From a checkpoint of a small transformer trained on Wikipedia: untied embeddings.
Each number is 128 + 24 x the weight over its row's rms, rounded and kept within 0 to 255. Layers, rows and columns count from 0. Numbers have three digits each. The size before them is the row's rms in percent of the matrix's.

# up: layer 7 MLP up, 512x128, rms 0.308, rows 403-469, columns 64-127
# down: layer 7 MLP down (transposed), 512x128, rms 0.3, rows 403-469, columns 64-127
# gate: layer 7 MLP gate, 512x128, rms 0.301, rows 404-469, columns 64-127
up403 115:120166148171113150102136104091144134116171096121139105149119159140143120141121138137131155153141161164123109077123122130091068129145136130168150148104076134159125103127155110116116152137135134
down403 095:140137188097136064128113148127152138127112157162131097117146147137074140124145153156145101126137148109106126136115091125128126162138126160159164141145119143109101140085113113101132142127146128
gate404 101:133119105138121100132127137142141126165134197077136088128151128129110145129079111080115103131148128105095104080145109133128141144135104097134117154129131108132148140105127158093141137113120120
up404 094:192145131104146117117140142144141086132109083118145105114088138125151141138147111120074159109145123129138085125119128158162136107143129161136140087117104141117112102196081122132158140123118121
down404 096:119119141124113121117153156115159164115136124139131143124144128110093158110142092151104143052128119133179128155083092090135066097090160126113121121113119151166101124187135122120130118118165141
gate405 099:117147158154150141075108153106172110112119142099128136166131140116113172130120105126102124150128062104189162111133133126168148149181142140126130106120190132120131093141102161106111129114135130
up405 108:115099058099132123133118132177117139131149090157064132128118148116151115139128095141128152120104116104074165097117120161128117153120119119153087133102117106163068152129123103129107134152127119
down405 104:107138100147126146136119120113103131092139097147167106105122121137099121134145150135084116142127166156136141143149087147165152112123146154157091108135117137096134104167115134133130122144091122
gate406 082:122157163171120121104112091139124194152115119122105083088098155087022152135118162120115126145128130161133122122152091147097102126146113127140105094107121114101137105090134117108110141110134120
up406 098:125148115098119132104161116135126114101076086161152131132107082133143101086122127100121108150142117136053143091120123117175129182110119155081103135136155141146109129079111188152137126114188108
down406 105:111127141130129113133097155137181139120175148063142115108156159148144154161133150157095144115113175167184147155110142119114124101150132107162132132119142136097132090142160081129107159132103181
gate407 100:174126128134145119135092137159099126148124137132152161174102117155150155128120132130088160100153127109184158163162129094126128102123074080151118130139117078078100145123125132118086084083155137
up407 104:161139134134120116172114137145098109194145150136163134094130157108170162103112141125122152111146150099165157110150182115125109121135162097141105123137124156098122137153117117150128124112113126
down407 096:111108116098121139132106189147153134141105171179105104125125150147154121131110086114087122109094112142162133071114132127091096164115106152137112153104126148115131154182119118117110122129103134
gate408 101:129117136168096140144136100158109136129152112142106152094095094150190137126128123121148113154167190128111118130170156148096136174121117118144132123163151096105133112108130104131126175170129136
up408 111:084137102158123176152130182131091151141131097123115096126125128102135130160105165097139049152122147075157164118146100124120144113134121105154126086101107124152124152091125156113168132116121131
down408 109:102107159093168109122136101120115122157116169112125121107151132131098128154143147092148112129179117138162150104126141108132174126149073139147122157124131119102104136146147157086148117163115140
gate409 090:134169123126087138122136156130151156139167133139114108102125110108110151131122122110138105108140091145124152162092150115157134086100190143151062105155177121087141132158108117089135160121143116
up409 098:134133123101153120108111093143109113098090110115164123129146157143132124125149071189132143185144153142137173079156144126128142118174107130158114132119129117154124151107132081095081121137107152
down409 094:129087143141086142113135141111105178145155182133084157150151089092145151137133143115151107100130106126149112134114140122114106128097150151117161135151156108097118131136080141147159104101139129
gate410 090:112147120164158130101129155151143174122152122088109095127137116118135116126115096118130112143141123106132096142082164107101159148143183117128136150093121100134159137115104123118120090144154153
up410 108:107108130128151140156104135152147116117099155092128093134142170156132110104094102126136103156137147137140081117079123110134133108126168078155131104126140134125119113109096077127160164144135136
down410 112:126112145159104113103101140153104112122139152120130136152107184171152108103136144092115117147192097106109079125094110124129113129110108104134128101110077112130146139128165114105100123171161181
gate411 094:091137136150130158110106095156175137128118129147124115175147134114163151120152115087149119118132155126186077170127143100136149115145102109108144123109156145147087167110118148133123102130080168
up411 091:154141128161154145137076142137129119149125087116136097114163144102124120170153120059164148129089102103140097157088086136127121115133116103154141143118129184077145152170138122101154116120096156
down411 093:104146149125096081122100120156096123117126132137136127097130134130106135150151108099161170152136156109186141098096179135127130134104144136164106101111151124116149125136126128158117111153124121
gate412 105:142112121137102123102139133142085128092169124131111129164152105151131095102158158111167127132120130101152102162121168136123135152172140168127119184108128147148136113142142144141137134110181127
up412 099:111150106112173162158115128122175115148079133168123107101124127127107157157135086092143085085119118170149127147085132140148141095148151120109137093110104131104113156147125184150153114122109072
down412 100:152104099136109128138118115130156143145139158166129141131126111115213145155206132140173121176146099126102118166126135152120106189104108144124119133139126119171148131168141157118133089141111167
gate413 097:124128115149091152133141102147136140106101137128140130119127107106158142114178178178135118131151119159113155116104155105113089109147073125159166097129143172140132189149105128149105125150104149
up413 093:101114129128133067125117165139094117173158115125132123156137172130122124111137091104140158097175117066149105153152127156138143149138149125100132131136140093149156095127152128082141121122149161
down413 098:152133136124131106156094121093170167089149117085114116113128143114103138168157127113135191111151115099158192150170164133149157139101131122140123146106172163110145126172121148136107125159121175
gate414 098:133106136103077139105085104170128102133148105103149110161157175115123123158108156117158119136112086105119175150152107103136136145118114172147151135110149119138164134167152100115155072136125094
up414 098:148156090146115130168080109137132177136142115117127153139143144124089107172130141095170067130118132135127173085114165166122140131080144153132168130115166097140112115103155119131120145118119114
down414 098:109132092106157132143134091159156117155150108129121135102136129101089089146113085115114146137130152130093176146162094102164131077147132102157129125126102129156140115153138159135143104103116127
gate415 097:149105124164121135094131108138118169132150110126112116159132110121144140152115174107140177137153135145157135148143110048122115090142104142081107119133151072124086141111118136094120097155145132
up415 104:123126151158090097104116106102145143164116130095143126119170127077159104108150140122112123102121098073176098115142127128130142106138136155143150139119118109145120165195090111117144097131149141
down415 107:136144120084129134150152144113118194100159163123138122154132100140119123177139133121160165092120128125118107077102081101084128105140163135122097162093131164112128104113115161167127103129140189
gate416 102:141097090127102100129150112093118143152166114108098119129168146133108137152121155130203144103113129130107140131091105166150082120108138083173125141161113129115070096144128087122114114146167109
up416 099:156096114159137127134160087112156122141085108145155117138117160139143155092148092096162119123114155141138167115145171140146144159123160113116089094141142143091117132145107133151085122131049124
down416 097:126130167073123132113176142143108091153093168099135139128130126118177122114125141110164130134111072126141123119126088088133107118139068162129126140093127151166131118154153133144147161125147130
gate417 100:142152146124125164148175109110130136136166126137176135141168118119120127111142143146135124115103127117147125118108111112154103081093131088173107188105090178185105121147132098120127112151176145
up417 093:123111100126110137071127131126127136110129093171056161091115107116104108075131087121138139113130126113153181170135137162123126132152107143126119100117142102095124135162135111119118101140123040
down417 095:093153095099129138124131141117138131142156118085135081117131115128110143131134156117146164123124095149119123136114179076149126140166201165111152107105136096106093108108103130121112139122145127
gate418 094:150127107124120159144160148104134104130149156079108153147123152114135113124158112139165142166134100130085142120134145125173152131128128125090134137114067119107150145163098168158122117148084130
up418 096:149115111138129154138093099134128127071099144134134133101099149139118124124150104108144151138148086133095105123122136159172136124083144087134125147112108109084105136116109136122107126128091117
down418 095:115119203126152135147116135122139094128150113131124132141137112123155096171093136150135124128130156088120135101145143124100111119124098122135124140145099169130142132121139116119094164114199108
gate419 099:141138119115115166104157107093164157142117136144120127124129117121127150125122116104165119138119133147145106138113137128090090127118104091097150124139160116144167110135094138110164131152149192
up419 101:146116085125139142121146127162133132111155101107126133141106130132074140141146137104134104128109156097163150156109118139100158181171145081168120112098149146083111120119133140114126135125123155
down419 100:100135100136089131150120141136187085096147123140165113137094157113163101148126117134102159125156139129134111129112131122138135082136139130140124141137123128123110109166125087127106100130085184
gate420 091:091185135120110118126158128103132124122087135127080087112135134157122118156134144096098136187126151103123074126116135152125134133156153103095107105118141182129094126174133084115151120138114110
up420 095:165116149135148103069125110139154138115134117145150135161126159134168180100121083145153129111133110171068138168109127153075153148116147093130152130124123114145112137088098142131121140130146124
down420 097:106145124101115129138108111158151081129118111131160079134103098121163113094127147138114151148119134136122134132158107160141142120132135121221156123148102134140109130210149154176084142133100167
gate421 091:095162120129157145116134146169118145138120120100145129147133147112145102102156113109160146102115126150099142164075104135121089106134126153125131158133097158213144155133160153104138155168127153
up421 101:114117148177066132111144146112096143143126095136088116087082137110137168098113112118119088115155099163078109101101137138152109136153138150122136138096125125126119159160151116091112147114118141
down421 108:117106147101160156120121132093091102130144122128141173112130147143136130120137097152072134155144158138095106111149135124091135125111190102147116159111128143140101106124144103140144125113149128
gate422 098:111133153142111158120153107139132126141114106143138078118143098112113101168106139146185161140158145134126145095099108124100132132116117147138132113137130141127142118164128128155142167133106135
up422 097:114099138100137077126159119082133147139140110105164096122109091107136133162112128137101130130126086105126129076124117141121112130105135148125135163187113081119160130121087149127117139095164096
down422 095:136095144130148143134136129132100089155151104153173099133107132118086128143089135134076105123132125133128158159129121115130092127152130092146120080106090156098078124120107126103091167132097122
gate423 097:081096175115103184155131126097145146114094120116128147116136125116115094123152140171124139134138097122148095148093075126175110103119119094157112091160121153115116083114140111105156154135140126
up423 103:094144141142131147123151160162146093169108120124123137119116125116162085082136124122126159142131100100120098145173141078126128109144135083106109107145117139125144095128122160133136161143076140
down423 105:104110125147136109123161099163110124072105135117126139172105159129127136084136112118101174088115159107100141091137101127181129123101106148179155139134108155151127104117114101137142131135150157
gate424 105:140134111123147080123116182157128139103157151152111161109139111164123167113136138153111137135123136101139161136096154122144063158152156126138095106151153125124135143138143165124136136109082128
up424 107:099150152146134084141112137126086098095094097150108124118197123140122150088106128112095123153127121115176135149115116123152114160115138120118113092144127156130119142088167161133123150162098111
down424 109:127101124107113121151115080135126155167116060133119138129088133104139134139140170148114109142079143122088168122142108122117141132141155152139162163121124100162156155125143103123146101083096150
gate425 100:113119131141129151113125112108152137155112124158115073135089136146107129154155164135135165131195121145128178168107138129169097116111124133117115173076109123125106133149164150116107090126134152
up425 094:124112160138169148126166133137157116168164130129125134139102092147155125165127122118151132124142109111128106132136126099135109124139079155128128172177147149096104109128171135143131113114149095
down425 098:113174104085135080098125134148119145129102120133096154153167136117076119137130129141134178118159120111089126134124115135158155093110121092100069160087134102131079118170131131149122117135126158
gate426 102:137109146134096121188139116149092096144095162157148089119099149135120121114124097127101120097160134137166122116124088122117122078142118077127129113112158131098176135119136111135104116117140101
up426 099:117142079143137114161116134146076119140129128120139125132143089109166113102117147112139107135125117165119138125100141150143104099099099160137183150178112086150140111168098109134114094100085146
down426 097:084124151145115100125113139145120149140127162162125124141089127136077101119154126153092148137094067157131162124156094114123099095156105113129091099145125175107117099126164092115111145109097149
gate427 096:145115106138171121136121125134122105121132155125130146064126163118148114164153136119118190132151128143113151136127108123161151158115139146142104162126137167085187118154106132147129127131161145
up427 096:167182179131095114135122161139115168095113109107132132164141106098114100119149147100136127144166115080122125145112140135120131091146104062133129136149097166143118109089132116178112109141115110
down427 093:092120187174101175093157147138144130094161110093159169107140088147136097108092133137146087123070128114116142162125169113143111153110138118138105121153111111100096110125106130104123137129163079
gate428 112:109094157123112168164133120127116121155089116156129132155072119156128127135138100129142115148140138137145134147095129124156162154119125101090140183156137142143090061139095132142137133119084128
up428 102:152154099165178141127122105159129093103133206122109123124150139125139120116082113129141111155117135164102116118101164085088138138102089144123159124107161158155094093120157113110150144106105134
down428 095:109119146155120072120131124148098120178115099185165119129110090126091114177131124118140184094116127099111168144137119136124128120159157155117105136106119120118161102115149103122178121124122152
gate429 113:137152162142126140138102149125100125153133166130130113133152120167119117195133135153111158138166151153080120149102127123149122128117127124107154151129123101141163163128146126157173103131155157
up429 089:126156121080149150176154152142109146143122162117121143111139139095171101105110142121152134085146163162143114127158137167142189162145148155135125089174128171127116107158136121135146140135131092
down429 096:130129123152146178156091095120150167109136064143090126111101093122020141108100097130085086129104172140165163114144107145119129122131140098107109100142102141110121133097136133134121135137083155
gate430 104:119115132109120138112095132072138119100126126143126135087128151131125140147165111135133190111099157175131125143091098118121147131117148116123143094098161129142133104106128128108121145116176128
up430 098:109124112132108126112096125133118079165146145174137137096116124102100129081125113137125093135125124128096113126159117111129073093168125162139163139161088136103118186099136115109149111132126131
down430 104:116115115119154131109149100113120159138132117134139093153127160132138090147125125148122152138170157094160154146120094134137118147141097156145156106152084111140070124139153124142108122170186081
gate431 099:128131118110075113130152127123150091069132143120159151096140104141120110161162102119107129163110133130152133154146121093101132113149122114110120127116132134158144143149106152107110123128112127
up431 099:102103149113154108113113145137103124130160117134101119173143134069143126077130122112133174112139163127141109116132137132113168167133135150100127136128143130115099125117128105137115112100096160
down431 101:106104147103168112134096104172110181135123151155133126141136121143124109143126142081124143064120100117126135125106130125112165152116154140167142155160128086165159102184157130144090113125117107
gate432 106:122194125103104131150125063067130159119144154106114118145091088109155123105128142114117180057127102123147119095101146114147138122110113161144158162152127133122122096131172115098106116154121141
up432 109:160138056104101111136114116098092163115128121100120105134128113120126160099114157140158132098162138112106148143109130157118119104086100108170119144121148151080169134088101132110146172110137099
down432 104:098122076149177134153117143119138080130094147159110123113155138136133097094147121099164120156183175095093121158147126202109106126159141086113127121130126114153098116108130090121128114141088127
gate433 101:116153108136143105120111132139107134160095132153139176109150192118121126148152061106066164126139097078139159123115088165100132123117113123085119150115140116151141141158127140183096138097128113
up433 094:114158164096104107113133103150147125115112128141111081099148119136151158064122161154120127154122141127124154087156105145098155103109120157095096119066112150094153157138109118080123148132101135
down433 093:171144148133119121118148096143134204147135116158125142158132125158094115132117130137125099140177143114145175138111129143175120102121104153113128159137079153115146157081103128129113127184131146
gate434 093:140088125102103133130147130151185104135120138105133094138131117114167053079092145101135135095125150110104119140155143167146128140101135127148114118130181133136173105125157187169137113108121098
up434 091:154138103158101129151110121109162147104119137145121101116129141128122099116126108141134118177075147150145149105100131112146119125133129073154090176162126166135147138149136185146114130120103075
down434 089:126108147128131144169086133177127145137143130159153118100093142104086118152161136139138136141134116128135126113113158152103146127094118143136143150136164114141147117143134101157167133163132091
gate435 098:111121126143125119149138140139186133113092104143105134137132105085130132144119150133135120093128168115136151170173154179155151072124165136163117194137164098172141131154142135100144144159131115
up435 093:155102125143165152161130132099136122097122124135097132110146135151059111128093099115116153108149148134177100119109105151103160148133101110144144096104102105131099089126129152145132137130163126
down435 096:102146117108098100148060113111120124141135159081103109147115096096162130135125126113115142151108143081065120145150145104152105121135142116136139110118139095078136118095119094153101125157126107
gate436 099:119127164167109135081113098138116128123106138090096166153120160108102143139168124122124134155140139115128140120146148112154159146124190107108137084128082125078130093123157141136132121150097114
up436 099:116119086132146116150126190119131110128135146102145070099114112137171103136131118103123105123134107124131142137172114148112123125157112133143140161163167115134129157170089092095125177135115173
down436 101:136120171103116151101122107068056154134118082195138129101115127153124052143132095160115071102139128140162127107125121161162113113144145111150179122119153119107112159080118132121148131110113136
gate437 118:128168140176167145130130124126095147123129154104134149108119142114106112141143107171125076121153092115104102153105147157090157139090133091162131069151129113151126151180161130157148103134118127
up437 107:122188113145133122132139127134124139141085104152114162139164165085117099146125099139131086123151113114125125130147160160124146132148127111102138069154113132148115113134143116127123094114128117
down437 102:097112107103107098111112109151158117095126098158116135108097122104180144096119113129106150126139153159112147097133140103144114108133119107157122099113108127144191121147167119113107117097121115
gate438 102:101148149123106183149128148062106144144116113139115130167139152137084133160156095120174110141127136122154111164089127152123119147102121135139154101155122128131132110106122152146147127140102115
up438 085:138142133133103136124182138136087125116141098161161096108111129159088127122113094104140119097106128139145097127107152124105157160114166131073157102168151127119119152134134092111149101107106128
down438 099:131081150047126131108120110186163141144124118196152118107122117108104107100116132120134175162132089120131129119152106118148121129161108111146122139130074137109130117166109155123098120167127139
gate439 099:148115161092127127092100122058137128082148093137166127148152104135118135119156149091085125128133135129093135116092109112126168129128157152105116074149155118127147107130123128186107122130159174
up439 096:128138128110123161088135132157123155137124109131132134133192112147130179158114095127113117159112071132151139176138108142161165136127160102133163125146106152108143106098156147159142082122115157
down439 092:132101138141125157170131165154150123132084165167133123109113134113136151091150115116128161117155128135174117171106129115109165120108104117144110115138137105117119182130117113135107131156147138
gate440 103:110129142091148142089185130114100166156122149089143104128143125128157122163112119133110099149141142093093141129150124114130134106139105108136146112122083115084110101192088149127146141122090136
up440 103:074122158127131103132144094147115119110138148119154125145123113137099153133084142150129113121116130136139084112105141140126133106107146133134111129114109152140154144121159137135164152147169141
down440 106:096155152125111098107137117154138109094126130121126085094113116145089112167124132150108143114107091139117133107105103125138093107101146134141143112132137126172164120159154168130149124168105147
gate441 098:141136137142061106149087126158087112121127112076120127106147132148147146116173142116118121136170106138147103096160128125109190128132094121150109170125136101117130122131103104125164136103091134
up441 096:122094130145126173093122136140153134159147091163095111108120131166110100147160115137145138159127145144149145157147113153144111114171107143150140157131180141125131103124131183101140090120088067
down441 097:081094157158127150123121119169122147128102140145115094154162133172189148130154105154160125151140105121126104114144145123171185136122092121107125157162146131139156150110117108131151104134147120
gate442 090:138090131151194087124134077154155128122117100120127130144079125135155131121153146168153091122176112113132103107138085103101137148126161198165134108127165143087133128133152135127158114135125058
up442 089:152167160149108153162085132108145100074169181113144157123131097109142141108114106095146152106096149154119148131096176205153137142106140133125125139117136100120120126137124149139100108157109160
down442 086:127125152144117145164098140147096143132099128100117167119147135144182094076138137094131133108140107136098121119166122120099108089126123144150080106110121158179115139146174177144115116096107112
gate443 100:142148088123182167125131136154130145172126138075140105155136143112149182142164067138113071123116114090156129145163145114123128112101140135161107130120081154126145109134116131148146149143151123
up443 104:124124151128069108131120091116106117128137176102131124124111123173102128146099152137121129109129154135166156087143105156079153162120110181142128143116109129138097125140085158120111103080097107
down443 103:148159105107143095147126129122115101124110130157092182124116137135125105145125101174133085156107113140142139095133127161143179102124161132115082151156115130120163115096102168111145163145143157
gate444 103:118181105126168123125116119125139123133118117111148135164190100059131171117102108138140116147144135140122130155137136078114092098142106156131123105115098161107090142152125147156099144100119131
up444 105:138099125122093142113128100143138133176099122146169136104135166128110138114128104177112168149133110115138168143136097132128140115167151097114120095117107123161184124151162116162148132122149121
down444 104:141143116125116101131112154165125125119109106112110078145125130099175113156104110136152093104135115152164146100136179102072154115143121121120118121121133142130130086189149142135123168111173148
gate445 102:151131131137124118084118137159114130126087122147113155111159121106134123072144067154157159201123126127138165116119119131116117178102176146106178117115134110134101143099122105121136126130148084
up445 107:104137133149176079137119150111112103113110162110137110134142175119139132138104120115123083142126148118141153110147119122153137102162142129115122058124146129136154169162121118110122137125106119
down445 107:115165103168141105157135132121137065121102117135146142159154135118191093131113139153112137179115140131099079136095170157137130122090166117153152122100136131155101141150138153100144133133144167
gate446 100:133149139110126089114125139122189110099137166147097126094127115131144148102155156075149117117097168151136123111130073145159149143127118122133136154149127114070140144139137128108092091109142086
up446 093:100108105109134112160115110125115110179144171140139150061108094125168155157141131122146093152131109147090142143121120115137170125157126141119147113096130135094146125148109099144129116096145083
down446 099:125113121138097103125201138125154099095159160136100110175154111139125140141142112153151135085138132124143114158134088124094128098110169123122104147133131128104112157094160102148142090134090186
gate447 101:154132124105137133123133141153165139119054117121143135144152130151131103110108115114114153109120088127093044133135154089137139143134116138134148106118168111115141158117134150134141135109176166
up447 111:119144091155160147159146107154082123111124106180089131096114121110120134149113110110171143117199123109121130150138092104133178157105137119131187117131110165135104128146114125117171122114130091
down447 112:119122137103124120145128094113083135086144106133090164101104119120117143149100103157132127112177158125121169159114115148167161167127132102130150125153104175132139151118113116124154148111107108
gate448 096:134109054173158137144105158136101134132134134173135106141128104122124118171141173182137114158114126133152145110135125159124108134139084102102100103139117142158114086097156186095113155123117121
up448 093:118148094104098144103140117112155145156133114121141130139105065175154132106144114115099120157119106167131156085149127169147146108164127108159098129108159131138114144137106128126107122090155157
down448 094:128086159166140112134134114137126131097134135121150118155135156137052124121129093104059130115122185076124106147111138116119124140156157125107144099136142138115129139127094136112148157152134110
gate449 092:142138155130138143155129117173156138142149111126128147110121142129191130122122102134124097130107175110140130109137127174135152150117132148084128160166089145124100100132123126155105120172137149
up449 105:091140149135131145086105151101162110146169137101123083150156125109131082137131114116119115163140078114132088165113174113130135102156134143183148141106139101130146139091129101098156100142126121
down449 103:107150117141124130146119170176151154124159111108142089177111115132085098142111141126088088116107111134113127143114106113127125099123124151125148133144149143094085120210136101134148191120155158
gate450 098:108094135147138134052106128121098144132125165121097141161120094135077144160143139130135107113157098089146157100144140138159129125115125079146147134092123128141155142130120137126155083129112137
up450 099:108130121107102134142134098116149096153148147149103173139094146146114140110076124145122152137117155157127122097118150104126156156110128154125144118143132086138130078110108128111165134157140113
down450 101:097144170108141104154142138111110121145112124123158131138141143131118157064175126111110146116169119103148180066148134109119109114119131107150130134159118136080129138120143165130134124096086159
gate451 091:135128130147103105129129125089189118086136147141120130129125180144116147141175099147159142125105099163117116104105118096119109118144105091132155186125121117122116113114159164161137118144111131
up451 096:115131120141090100169149144146089126086126139151136093130118103140116155136153171190145123122135143132114145139106121077142146093179120145130110122131163104096097128124152176116146147163142149
down451 097:145133130104145117142149124081123158205184130096131140176135155102108107115153165137114110144102134134117137137128151109115156125098166121108129134099174141071128153105078142149131099069130103
gate452 099:127117094151134138132091145135132109123150103129102146140123132130123144135154157105170095161125168157139154122067104131125139136123104153149106157074148157136078096108134138104095114148120096
up452 095:108157115162135191114148105147144129097142158121145154135145150145121096096137107129173160105167116051099117132153148112128116092124105116084105116154098112121145168112110113135119140071119127
down452 092:132139117094146112131123125122103125154098130173105167101146141148136127122131194129100118104123134171110132118127080116144121154173177116098125163158115126120118119124149138146095068181147083
gate453 109:107116075092146165161158133116172118117138139118138105125123116117133090158137084156126083139115117144122159153107122059114149137092140151096111137118113130137143125105128112131101147103088118
up453 120:156101101101105151124165079133170115115148130113105097134113146125149130140127102109160097137116106133063120131130134079102141112109127091110125171124130131135109123134148169131141158148109142
down453 119:116150112168168134147160144133166152100178116165148080115169098105123130143111088117155126105134132126150103167116153138148142156113092151133113169120115133173121152081113116138110189125158085
gate454 099:147152156124141142115122143102138117108130173128146107134163103170141126131148147124132179112097131130105105150170126127080123146130095120136103144127118155121160141089116127128177106138166109
up454 097:124164129111132112159130157105125127130119127162126075113102128126084119141120129117100131179159110130163150115108128146135164107112095102064098132110104115110165105179156118160133092125132175
down454 097:095145107116122147124130131070135184118131162116113143107098131108179132124130138153091096161129135080113117126099153137138119124142122094080138082112094133122148119153126164113087134139120127
gate455 099:152170108140126151147145166104146111125149153142143170113154132100079140124162132142146158151140135143153160131097103113125098163135149123118148086093134136133161095148137111173118114148139144
up455 095:129144161133126063104098125090124136109151139139166144075099133155134091135125140080114113162088113151134162150151120130143123111134122098120102134151103126141120212144107131118123133180118141
down455 093:135113144110138105205100126145116146119135106133111135098161126128068127113148089126111115100107162122107111082110095116105172124125134129067142162125114109136158151100132160142086112161130141
gate456 105:146146125173103111098142122167116096103148119115110105152169125125105108102087118155110142135125107148122172164100108120154149155112153138162133094081139148132093117107165157101138132118116100
up456 107:141132137070130098137117160093157128148119139147088139133169115123130125122128134104120106087147142126127156064138180147100108123117111148099139121122119086145126170180119106107147124145127155
down456 094:107142145113136140152102104132129130141130127126095118101112147172175138119182127158138124158170133183143106169171074159162168138120172138125133093141091132102117143150106115114130094087107110
gate457 102:135129139108151106142161113106121097129128129141114119093105138171101132095132119144097091132119097186086153130147108144143161114167163118130141111121155111114105143147138147139129098121108160
up457 104:125160121131134113123126159128122089086080133113148142109177139157119114171122104155118119131118141148115143104141141121151165110152122114087135096128122134097153140113161143123159119159110150
down457 101:121075119095160086125133093120136131162138099102161092150111143133027127155169134117090135104159144130093132142142119102097141104146167125110131076125134138163132138146129141172121128144127120
gate458 096:136172075128148134115121106128131121147088177135137133163129124130151133126116112131143128142140100149099150102152123157142111117165131130187140169121110124124194092146177133117140152127151112
up458 089:071135102125157153112123138114073099100120130187099108141141139126112086114139182133127112049111158195166163134093115136143161097168137123084136122148180103131129145158138122117125105139104145
down458 092:072113191131114089133113148142102104100128147164117132078124159091127121152106169147120105143118132120086112109108118092143110148143106135097104122105113111189125092122121085155114088114147109
gate459 085:135138109137106123108113074144138187095137161126169186110125113175168137137153159176140119136130088143124169115151127151147118149143143121144116144094127127152114119127105150126099153121118114
up459 082:113118135134133134161152139109155154182132083129102126160109141103136149093129107123132115142129155151128127173147079104159140121153110144103122102183098138123183156099132133116138123136145140
down459 090:086175154111126182117156177135098117129121131154086149127126136120120102142068150112091111088149109105157162116105137142155104152133153103132136173132140136103095116111099124089108144140104141
gate460 113:092141179110144133124139138149088136122085159137130085150151116099136156129135137135118118136133125125137174131132169124163120164156147100106112113110134100132127140152153140098161109115177151
up460 116:128100149127113133086163118050142157143144076141132106148075117138128171131175131139142095143129163084134146154130147136161207121136111122082091106122122149166160134114144091153130121112131162
down460 115:151125110155103129097167133104172114159142152142150131138107114102162182114131107147093109131143147127139134168110136139138133164141106132071149102106159130163095163111147112121132153178132121
gate461 100:147135115094106142140129146142166132121084134145119179124136152161118141127122097119104133104128105119176093171133150076155140146142124121104160111088148065130124143088119130127152126145145086
up461 104:148127160162110123118139133132103133123149158138119096161131162104133137130092152115118168165100098110141119129128109157066109114098111142123103122127104146111123126141099132106119090134101113
down461 105:141159145099106164117140152159141147115131159120098113107100113148138100082107139141135121144138142116138160132110131144141138114137111140152114116159137152143157116153148112125133175160124109
gate462 106:128124149135147165137130171103118098123096148086098094100099081136127159127115162163111096153166106129137112135106114143127142119144096141099173146130159166122124091126122170114176128174116115
up462 098:127147178148112124109129149076141128127134146153135144135122131096102144160126167148080118107102130155101106113154150162147074132144135132103172129114142123171077142122121127115154130130108177
down462 102:142092144102145137103159128133153100128106136168128116132163116117124118129134122125165164107109160059129130138111095140104146125087131105100118136112164148099143130091136106111125109091152161
gate463 106:059120167142126136112135115118166145153129151119162112128115131109136160103121188143146143153106163136105117076119138114138119128120126077152132141092107185123151119104132136110162137149114105
up463 102:130151137150131099112133123126171149105152138124124098121094152138078116138114103142111115126090105155126168122102093142149105106118133147160148128143110151102157134148125131144091131119084156
down463 096:169107071144135125143119109143118133115099085098131133112118148124027150158123121112106137078144137103102172170131147157131149172097111133080121115141121126133136136119122119128154084157123113
gate464 107:109143134159141127162120166141128140159129136148143080089154090148146134132166138126115143110121125181112129179172115143150064108120124124157134113163146175139123130131112118143157126151159106
up464 113:151101131159098141118125101121127119132130093130126110136109127116160091188143128129145119123162128097128160122111150176120136134117164168129109104106063176154144098156134148114168125166114157
down464 110:135156146102143141172111124120138109104113126153123137116113116147197144101095098113175098181074131144161131111137161121116085112089138122128165077149134133114091120129116155129110136131121120
gate465 106:083154107132118124097107129102126088169131123094095123109119120103126148136150149116135124143087119138175139131112140155165121163165174177091141146107141103140162122108112127104096128107135145
up465 106:156114126121145131108121179133105149145101144127150141086158118137114119155132126119144088114157107121142126130157146125125114146135137117148094139106184115119123113082099104117127189090122110
down465 106:126141120136078113159128149119134090155128123105120128173122147109153134121140118160123163136158123100081107093122126107141123137082155128089099149105101108140112097147104098131117099126145129
gate466 102:124138127129156136116117116096135144094143141126117122119159114121147095155127101120168128110155109127129138104107123155128153126116136147128119145156130123143117067199115120164088145123105118
up466 102:125134107078100153126120131117105067157087147143107111139122140127134135142132175117110099094137111165150120111082112167151159132163121112124145121151154141157070120185136138142150131155157135
down466 103:135115158150145150118114113137147094112154120134109096089117087126121113170047137130135143128105171131126115108132112169114114081174113133128088146132128123117140143142083135107134150127111117
gate467 097:139166137117166121160114131170111095128125158219142096129127136136184121140152084157133105154095125151130112117131103106129119127102145132126130138164100162099121115136121085112109080151098129
up467 109:147118104179144152089101149111161111115114111071097148118088112099085138122121151140134173127176134127129175139154143132131098093126166123140129136103123138132107130124120159135105167144147143
down467 103:101115056136157132147123152081090136125145125088096112120151121105155132161139132091150124125142129190111108134174133099119163143143071125124106138145114150089103119111127154161130116127113121
gate468 118:186135129132131126150144103126095151105134090143094160141140131126097117178179143144126157147127130163140147125120113134105135113095120104124151116112106112088137171117129161117159102138148119
up468 123:117122095130108106143088119122129137159087154111188157140123119146111107108107080110129113131145081074109137123136139123126152121132122132107131179121157138166119151131091150135133141129108136
down468 113:131159130124115127122121139127175083130097100094147137127145108140119147097125081111188120130119107082076134119141157167140159121107105149152128127101148143155111147148124132122119144088147097
gate469 103:142190141112107110126135136145139134098100108161149128131118188144128126147146137120101184182097098115122142099149134160152144185130160109133155135118168099123147164122131149139098154103163142
up469 092:146121140102129109139075125088155135074133167155111099139098147117167088105147129123167124178139093087112101161160125132120094079124151144151143132136121148136130086143158147130131153128105120
down469 106:159126112161083172123087102095090103165105123155125098128121155132080115142117115136109154150128128104118123122117168117159129138130111145121112150103150121191111166150099134113118084102149113